{"num_hidden_layers": 11, "hidden_size": 256, "num_attention_heads": 3, "num_key_value_heads": 1, "head_dim": 128, "intermediate_size": 1024, "vocab_size": 3624, "hidden_act": "squared_relu", "norm": "rmsnorm", "norm_place": "pre", "norm_eps": 1e-05, "positions": "rope", "rope_theta": 85500.0, "rope_fraction": 1.0, "qk_norm": true, "attn_scale": 0.0884, "bias": "none", "tie_word_embeddings": false, "parallel_block": false, "extras": ["capped logits"], "init": "orth", "init_std_qkv": 0.0316, "init_std_o": 0.0, "init_std_up": 0.0316, "init_std_down": 0.0, "optimizer": "adam_variant", "learning_rate": 0.00125, "beta1": 0.95, "beta2": 0.99, "weight_decay": 0.12, "lr_head": 0.00865, "warmup_steps": 545, "schedule": "wsd", "decay_fraction": 0.718, "decay_shape": "linear", "final_lr_fraction": 0.0, "batch_tokens": 65536, "max_seq_len": 256, "doc_mask": true, "train_tokens": 661500000, "max_steps": 10094, "dataset": "wikipedia_en"}
Each number is 50 + 12 x the weight over its row's rms, rounded and kept within 0 to 99. Layers, rows and columns count from 0. The size before them is the row's rms in percent of the matrix's.

# down: layer 2 MLP down (transposed), 1024x256, rms 0.0654, rows 472-496, columns 128-191
# up: layer 2 MLP up, 1024x256, rms 0.0712, rows 473-496, columns 128-191
down472 098:31 59 46 77 33 59 60 43 42 50 57 54 47 64 41 28 37 29 36 32 54 50 50 50 46 57 64 57 29 69 45 49 31 71 71 45 38 38 56 49 68 27 58 38 62 60 57 64 61 26 68 72 60 45 49 43 57 48 51 72 34 57 52 69
up473 115:43 54 26 51 49 56 71 49 58 53 44 37 51 43 47 44 34 52 31 41 55 72 63 31 68 49 44 53 39 39 57 42 50 65 63 48 51 62 60 61 32 40 53 63 49 39 47 35 42 61 45 55 44 26 49 61 50 32 54 59 29 47 52 76
down473 113:77 50 78 54 43 62 32 39 57 45 42 50 38 53 51 32 65 57 44 21 59 23 33 34 31 50 56 34 55 47 54 49 35 59 32 47 29 42 60 51 42 46 65 69 64 42 44 63 66 33 52 60 43 60 64 78 56 57 33 47 42 34 61 46
up474 096:37 49 46 65 26 63 75 43 43 59 58 37 70 49 47 31 57 43 51 33 40 26 66 62 34 68 62 70 55 53 44 23 52 51 29 42 53 51 54 65 56 44 56 43 50 49 53 88 52 39 51 55 45 45 41 68 48 60 56 40 62 58 55 52
down474 097:12 42 42 88 41 33 46 56 48 49 53 55 48 59 45 47 83 58 52 26 38 44 47 55 38 64 34 66 48 51 54 62 61 61 50 33 58 66 51 45 77 58 45 51 42 42 33 63 43 64 51 52 56 59 53 43 29 59 50 40 57 44 31 66
up475 092:64 26 40 63 44 62 46 55 38 41 64 53 64 69 51 44 45 46 35 41 56 70 50 36 52 43 47 44 60 29 43 35 68 60 44 44 62 46 39 68 44 42 30 63 50 42 44 66 75 45 32 61 48 47 52 47 38 53 36 90 71 48 68 55
down475 090:59 49 34 56 43 45 42 51 47 54 45 55 54 62 51 46 78 30 59 26 27 59 50 30 46 45 56 39 41 77 65 52 62 47 63 45 59 39 62 67 26 58 37 59 49 58 57 57 62 66 44 52 57 58 51 57 51 62 48 63 59 54 55 48
up476 099:73 48 32 46 51 50 49 64 73 46 71 29 55 52 62 53 62 39 57 47 61 63 32 60 52 58 47 59 47 34 65 56 48 43 88 31 52 50 48 46 42 35 45 66 45 51 33 62 76 33 35 44 61 41 49 58 44 30 79 49 38 50 63 54
down476 100:61 49 49 64 70 56 39 41 28 39 64 13 63 47 63 57 43 49 50 37 35 50 41 59 51 42 63 40 48 45 69 57 44 64 34 66 63 34 42 42 30 51 63 69 40 58 53 76 46 48 63 41 58 33 71 63 61 22 70 57 42 58 63 47
up477 101:59 44 37 64 33 72 65 38 57 44 29 50 49 70 56 35 33 56 72 39 69 61 57 33 45 38 35 52 53 34 63 21 45 50 37 62 83 76 50 56 56 56 52 53 73 39 62 62 46 42 45 53 65 48 54 51 49 34 60 44 53 31 39 42
down477 097:42 58 41 61 47 44 46 61 41 70 49 59 31 39 33 50 47 38 46 34 56 39 47 50 38 56 28 59 68 30 36 41 53 70 71 51 58 39 47 48 55 40 57 57 48 35 58 45 55 28 49 51 41 91 53 60 36 52 34 44 61 58 36 50
up478 102:41 51 55 74 50 48 49 53 45 57 34 64 51 46 48 49 38 45 61 59 47 26 49 37 43 59 66 54 72 31 36 41 41 47 47 64 33 37 57 44 61 33 56 71 76 59 65 66 72 53 44 54 57 17 56 34 53 55 52 54 51 48 43 51
down478 104:66 41 66 58 48 75 45 49 52 67 36 51 75 63 34 50 39 43 25 58 64 50 33 43 33 56 62 41 49 60 69 65 59 27 38 77 56 50 54 49 36 41 57 51 31 51 34 32 46 53 48 38 46 45 72 50 46 42 32 22 43 40 39 55
up479 096:54 49 44 59 22 30 33 82 33 69 61 39 48 39 75 58 46 40 51 40 53 39 53 76 37 53 35 53 54 41 55 36 46 64 48 44 63 42 27 65 57 51 59 53 67 46 52 31 47 31 41 59 66 44 49 53 58 34 43 45 17 44 39 54
down479 095:58 44 62 63 66 56 51 42 33 50 46 34 54 46 51 66 44 62 49 41 48 36 59 30 34 65 59 36 51 35 50 70 31 60 53 52 49 29 46 50 58 40 63 33 72 67 44 31 64 50 62 69 54 83 45 39 36 28 51 40 36 51 50 56
up480 095:46 42 34 54 51 47 58 56 52 76 73 46 46 39 51 57 58 58 55 44 57 46 61 44 62 63 49 77 39 44 46 37 52 55 61 56 43 28 42 56 50 39 76 53 52 58 34 44 48 44 53 51 35 39 40 67 72 43 71 80 30 69 68 67
down480 097:36 47 46 55 52 46 50 69 41 33 56 43 40 54 73 55 40 52 40 51 60 45 71 47 64 68 48 65 48 34 44 65 57 45 54 59 53 38 31 58 20 45 49 43 33 31 66 46 54 42 28 51 58 74 48 45 59 46 61 39 44 53 62 34
up481 101:54 50 49 61 28 41 52 68 54 60 46 46 43 78 49 43 63 39 70 45 47 76 40 41 52 57 48 52 48 51 51 55 65 64 60 30 32 51 44 38 56 49 49 57 60 40 39 51 70 37 43 60 40 28 62 55 40 46 46 37 37 44 58 58
down481 104:64 51 47 77 44 65 47 72 44 44 43 67 49 36 53 55 49 74 44 32 54 80 60 35 67 40 41 51 51 60 53 64 56 52 45 10 29 48 34 54 50 54 47 59 47 23 39 33 39 45 52 52 50 49 81 62 55 70 59 51 63 62 44 64
up482 100:58 63 43 21 51 47 67 51 47 43 63 46 62 60 64 38 69 57 64 62 78 49 51 61 38 55 66 49 47 41 55 61 43 62 37 29 41 62 29 40 51 21 60 41 48 41 62 52 46 67 40 56 49 53 61 61 51 43 67 58 54 57 50 55
down482 098:54 48 66 33 66 60 60 48 50 56 51 63 45 49 59 64 61 50 39 38 39 42 53 29 52 23 58 58 39 44 45 47 45 26 56 19 53 49 42 55 46 46 50 43 50 41 57 44 63 46 59 54 54 89 44 47 68 44 47 67 42 43 29 39
up483 097:41 39 57 47 31 55 46 60 61 41 62 56 43 49 64 52 54 50 53 35 62 61 59 36 46 61 45 52 62 33 41 34 52 47 64 40 42 57 38 58 57 30 57 62 43 37 72 52 70 74 33 43 32 36 48 60 44 51 50 58 39 60 54 52
down483 098:51 76 66 49 29 58 41 54 43 40 51 35 52 32 48 42 60 64 56 51 45 33 26 33 25 41 46 52 67 47 47 36 46 45 45 48 43 56 32 36 55 35 53 68 55 41 33 39 55 41 51 46 40 42 48 52 50 61 47 51 67 44 72 33
up484 091:45 47 60 47 45 47 59 63 69 47 64 39 53 55 62 46 69 46 56 62 41 49 57 60 67 50 52 46 64 39 42 38 56 50 51 67 67 48 52 59 38 51 41 51 44 36 38 57 43 52 40 54 50 33 17 52 53 18 58 63 71 25 71 44
down484 094:54 60 41 35 61 59 43 54 37 34 18 28 37 38 51 73 47 58 32 60 28 38 44 43 50 48 56 58 49 47 69 46 50 50 47 51 33 69 55 55 44 55 32 56 33 28 78 62 77 38 56 45 45 45 71 68 52 77 44 30 55 45 38 45
up485 103:40 51 39 38 43 46 36 39 64 52 57 49 38 54 69 35 47 57 54 61 51 53 58 53 41 32 30 52 28 47 40 37 54 54 62 63 41 58 52 64 44 32 61 59 61 42 48 57 55 43 53 50 75 45 44 28 50 59 28 35 35 46 52 51
down485 103:38 52 55 59 73 45 47 50 65 33 70 56 60 63 45 29 54 60 26 63 43 47 32 38 65 45 46 45 61 56 42 61 56 63 80 40 57 73 41 60 43 57 44 38 54 61 42 32 46 62 61 54 55 49 70 36 56 60 58 75 27 54 36 39
up486 109:72 27 65 55 47 63 72 52 52 60 40 62 47 58 44 61 64 34 51 28 54 56 72 67 47 42 55 59 40 49 62 60 43 33 75 34 67 64 25 40 66 34 66 40 74 35 72 40 60 34 46 52 44 37 51 58 69 49 38 49 79 56 44 51
down486 111:44 47 68 66 36 57 43 50 14 55 32 49 36 37 60 50 46 59 38 54 82 53 27 64 63 45 45 58 77 37 33 62 52 47 35 48 41 58 45 34 36 49 69 36 64 49 52 44 63 52 54 57 41 64 39 60 35 64 32 36 45 50 64 53
up487 103:49 56 28 52 56 51 51 43 49 39 64 82 57 52 53 58 38 63 46 42 55 64 62 26 45 28 53 40 59 59 37 37 49 64 51 64 27 39 36 43 53 29 62 47 69 53 32 62 29 48 46 55 63 52 31 58 45 62 54 57 71 63 60 51
down487 103:48 63 46 43 48 47 39 41 32 47 52 64 51 60 38 34 41 61 48 59 61 62 56 36 46 64 58 40 45 57 57 42 78 46 50 41 35 60 46 24 55 36 43 53 46 76 28 31 39 64 34 30 57 55 59 48 46 43 39 47 59 59 49 58
up488 099:49 51 51 64 49 52 39 41 42 56 35 30 58 86 36 49 67 42 43 27 55 50 50 52 37 33 49 62 45 53 51 47 51 41 67 58 41 64 44 43 42 55 59 34 44 48 39 53 39 37 36 57 65 43 27 36 36 51 49 64 68 49 46 44
down488 099:46 24 50 47 47 40 49 54 57 49 45 43 51 52 72 55 42 53 49 34 40 46 74 82 20 34 59 48 32 50 64 42 57 51 46 64 48 62 48 49 37 41 43 20 51 47 43 42 47 30 49 72 52 47 66 42 42 59 44 63 46 50 49 50
up489 099:42 76 45 36 41 47 53 60 42 64 56 49 31 53 53 66 35 60 71 39 77 37 58 45 78 48 28 48 55 35 44 46 52 40 49 52 24 54 52 51 57 28 36 48 65 32 37 40 53 48 53 66 45 45 43 33 43 44 51 59 60 58 53 48
down489 097:46 63 40 38 30 30 65 47 58 35 53 67 39 32 57 55 46 29 52 49 60 43 42 52 73 50 49 33 59 60 67 66 54 48 55 29 61 43 61 53 35 42 60 67 84 42 53 58 35 52 66 37 63 59 73 35 51 52 54 51 63 71 63 51
up490 100:48 73 67 28 44 43 50 39 73 59 51 73 35 61 33 46 32 49 47 47 61 50 48 64 54 62 56 65 48 43 38 29 64 29 27 58 47 54 50 62 25 58 38 60 65 47 54 29 46 63 50 28 57 24 48 72 46 36 47 76 42 60 48 43
down490 096:48 62 87 59 58 41 43 53 46 42 45 64 48 59 56 51 25 52 47 55 51 73 55 44 57 50 58 56 48 45 63 41 59 87 35 40 72 58 65 55 42 43 40 55 64 35 50 47 69 65 61 59 57 45 42 62 57 61 76 59 38 51 39 54
up491 098:34 65 55 44 58 49 42 54 53 49 39 62 43 38 45 35 63 50 55 58 50 44 39 47 46 71 41 41 25 58 49 47 51 75 53 63 63 53 45 47 17 41 59 55 65 55 77 60 26 46 42 58 46 49 57 46 51 62 39 75 32 73 70 46
down491 097:42 73 38 42 37 42 36 48 47 56 65 55 46 37 59 50 31 36 56 67 61 43 65 52 63 72 31 37 59 44 62 57 47 59 59 47 51 48 38 55 58 48 75 75 66 43 74 62 61 34 36 46 58 64 47 41 42 62 45 46 83 62 69 60
up492 099:35 67 53 33 52 56 47 69 53 60 43 58 59 36 41 27 42 52 70 65 74 53 60 48 42 48 59 45 72 43 34 58 52 56 55 55 57 66 62 69 46 51 53 53 40 46 68 64 58 69 35 53 51 34 54 69 45 45 65 42 50 39 65 64
down492 098:42 32 43 67 29 67 39 44 47 36 68 57 35 24 59 45 72 46 58 51 36 41 55 50 22 51 70 58 32 49 56 50 78 55 34 51 34 65 54 50 57 52 45 47 44 61 61 57 64 82 31 55 56 65 65 49 46 52 50 67 54 40 66 68
up493 084:50 53 58 70 52 48 58 55 65 33 58 38 52 39 53 55 50 51 56 75 46 62 50 53 52 41 62 55 60 48 57 47 66 60 49 27 53 70 46 64 36 53 48 65 24 49 54 54 36 56 56 43 27 44 66 60 50 37 50 43 43 38 47 50
down493 087:40 55 55 41 63 43 57 53 47 23 50 48 58 44 63 35 55 39 44 61 40 66 43 58 61 52 48 60 60 41 57 63 64 46 49 51 41 74 60 40 48 67 67 48 33 45 67 52 42 54 67 42 42 69 62 73 39 53 45 53 48 41 49 45
up494 107:50 71 47 37 61 43 34 55 34 39 34 37 34 36 52 37 46 52 47 45 64 60 79 37 55 51 52 64 62 57 61 36 48 44 62 57 53 59 36 57 58 37 47 43 48 71 64 43 43 52 31 38 62 51 66 37 44 28 57 60 64 68 51 40
down494 113:69 52 37 39 61 51 36 62 66 61 40 49 43 63 24 40 49 54 37 62 82 62 46 44 46 64 41 54 69 41 52 51 53 44 72 59 41 70 56 49 48 43 40 50 80 37 52 61 33 26 55 56 46 46 49 50 57 53 38 61 44 48 47 43
up495 098:55 52 51 55 31 31 51 73 70 59 38 33 46 59 55 33 45 36 43 62 46 54 59 73 44 26 48 65 39 55 50 45 46 32 46 67 54 54 35 58 50 47 23 45 49 22 46 60 66 42 26 54 56 40 61 68 69 51 47 68 38 62 70 49
down495 099:54 53 32 54 59 47 35 39 43 42 71 46 50 56 43 60 36 53 45 42 66 57 45 22 40 36 48 41 50 58 54 44 40 52 74 40 42 38 32 41 59 69 43 53 49 29 62 52 65 60 38 66 50 60 62 49 63 59 55 42 47 61 63 45
up496 109:74 47 56 48 37 47 55 40 52 54 45 63 49 43 55 62 69 53 56 47 50 44 49 39 55 74 41 50 49 12 31 35 47 43 51 55 53 39 53 47 55 49 45 54 69 59 71 55 59 36 12 55 56 39 45 35 58 48 59 65 37 32 45 48
down496 108:52 46 49 69 38 56 50 48 37 34 63 54 58 44 43 55 42 66 47 47 54 37 49 42 54 34 30 37 42 60 64 55 31 31 38 30 49 46 47 42 69 71 41 47 39 48 50 57 33 33 38 42 48 35 60 70 40 30 64 43 66 44 51 44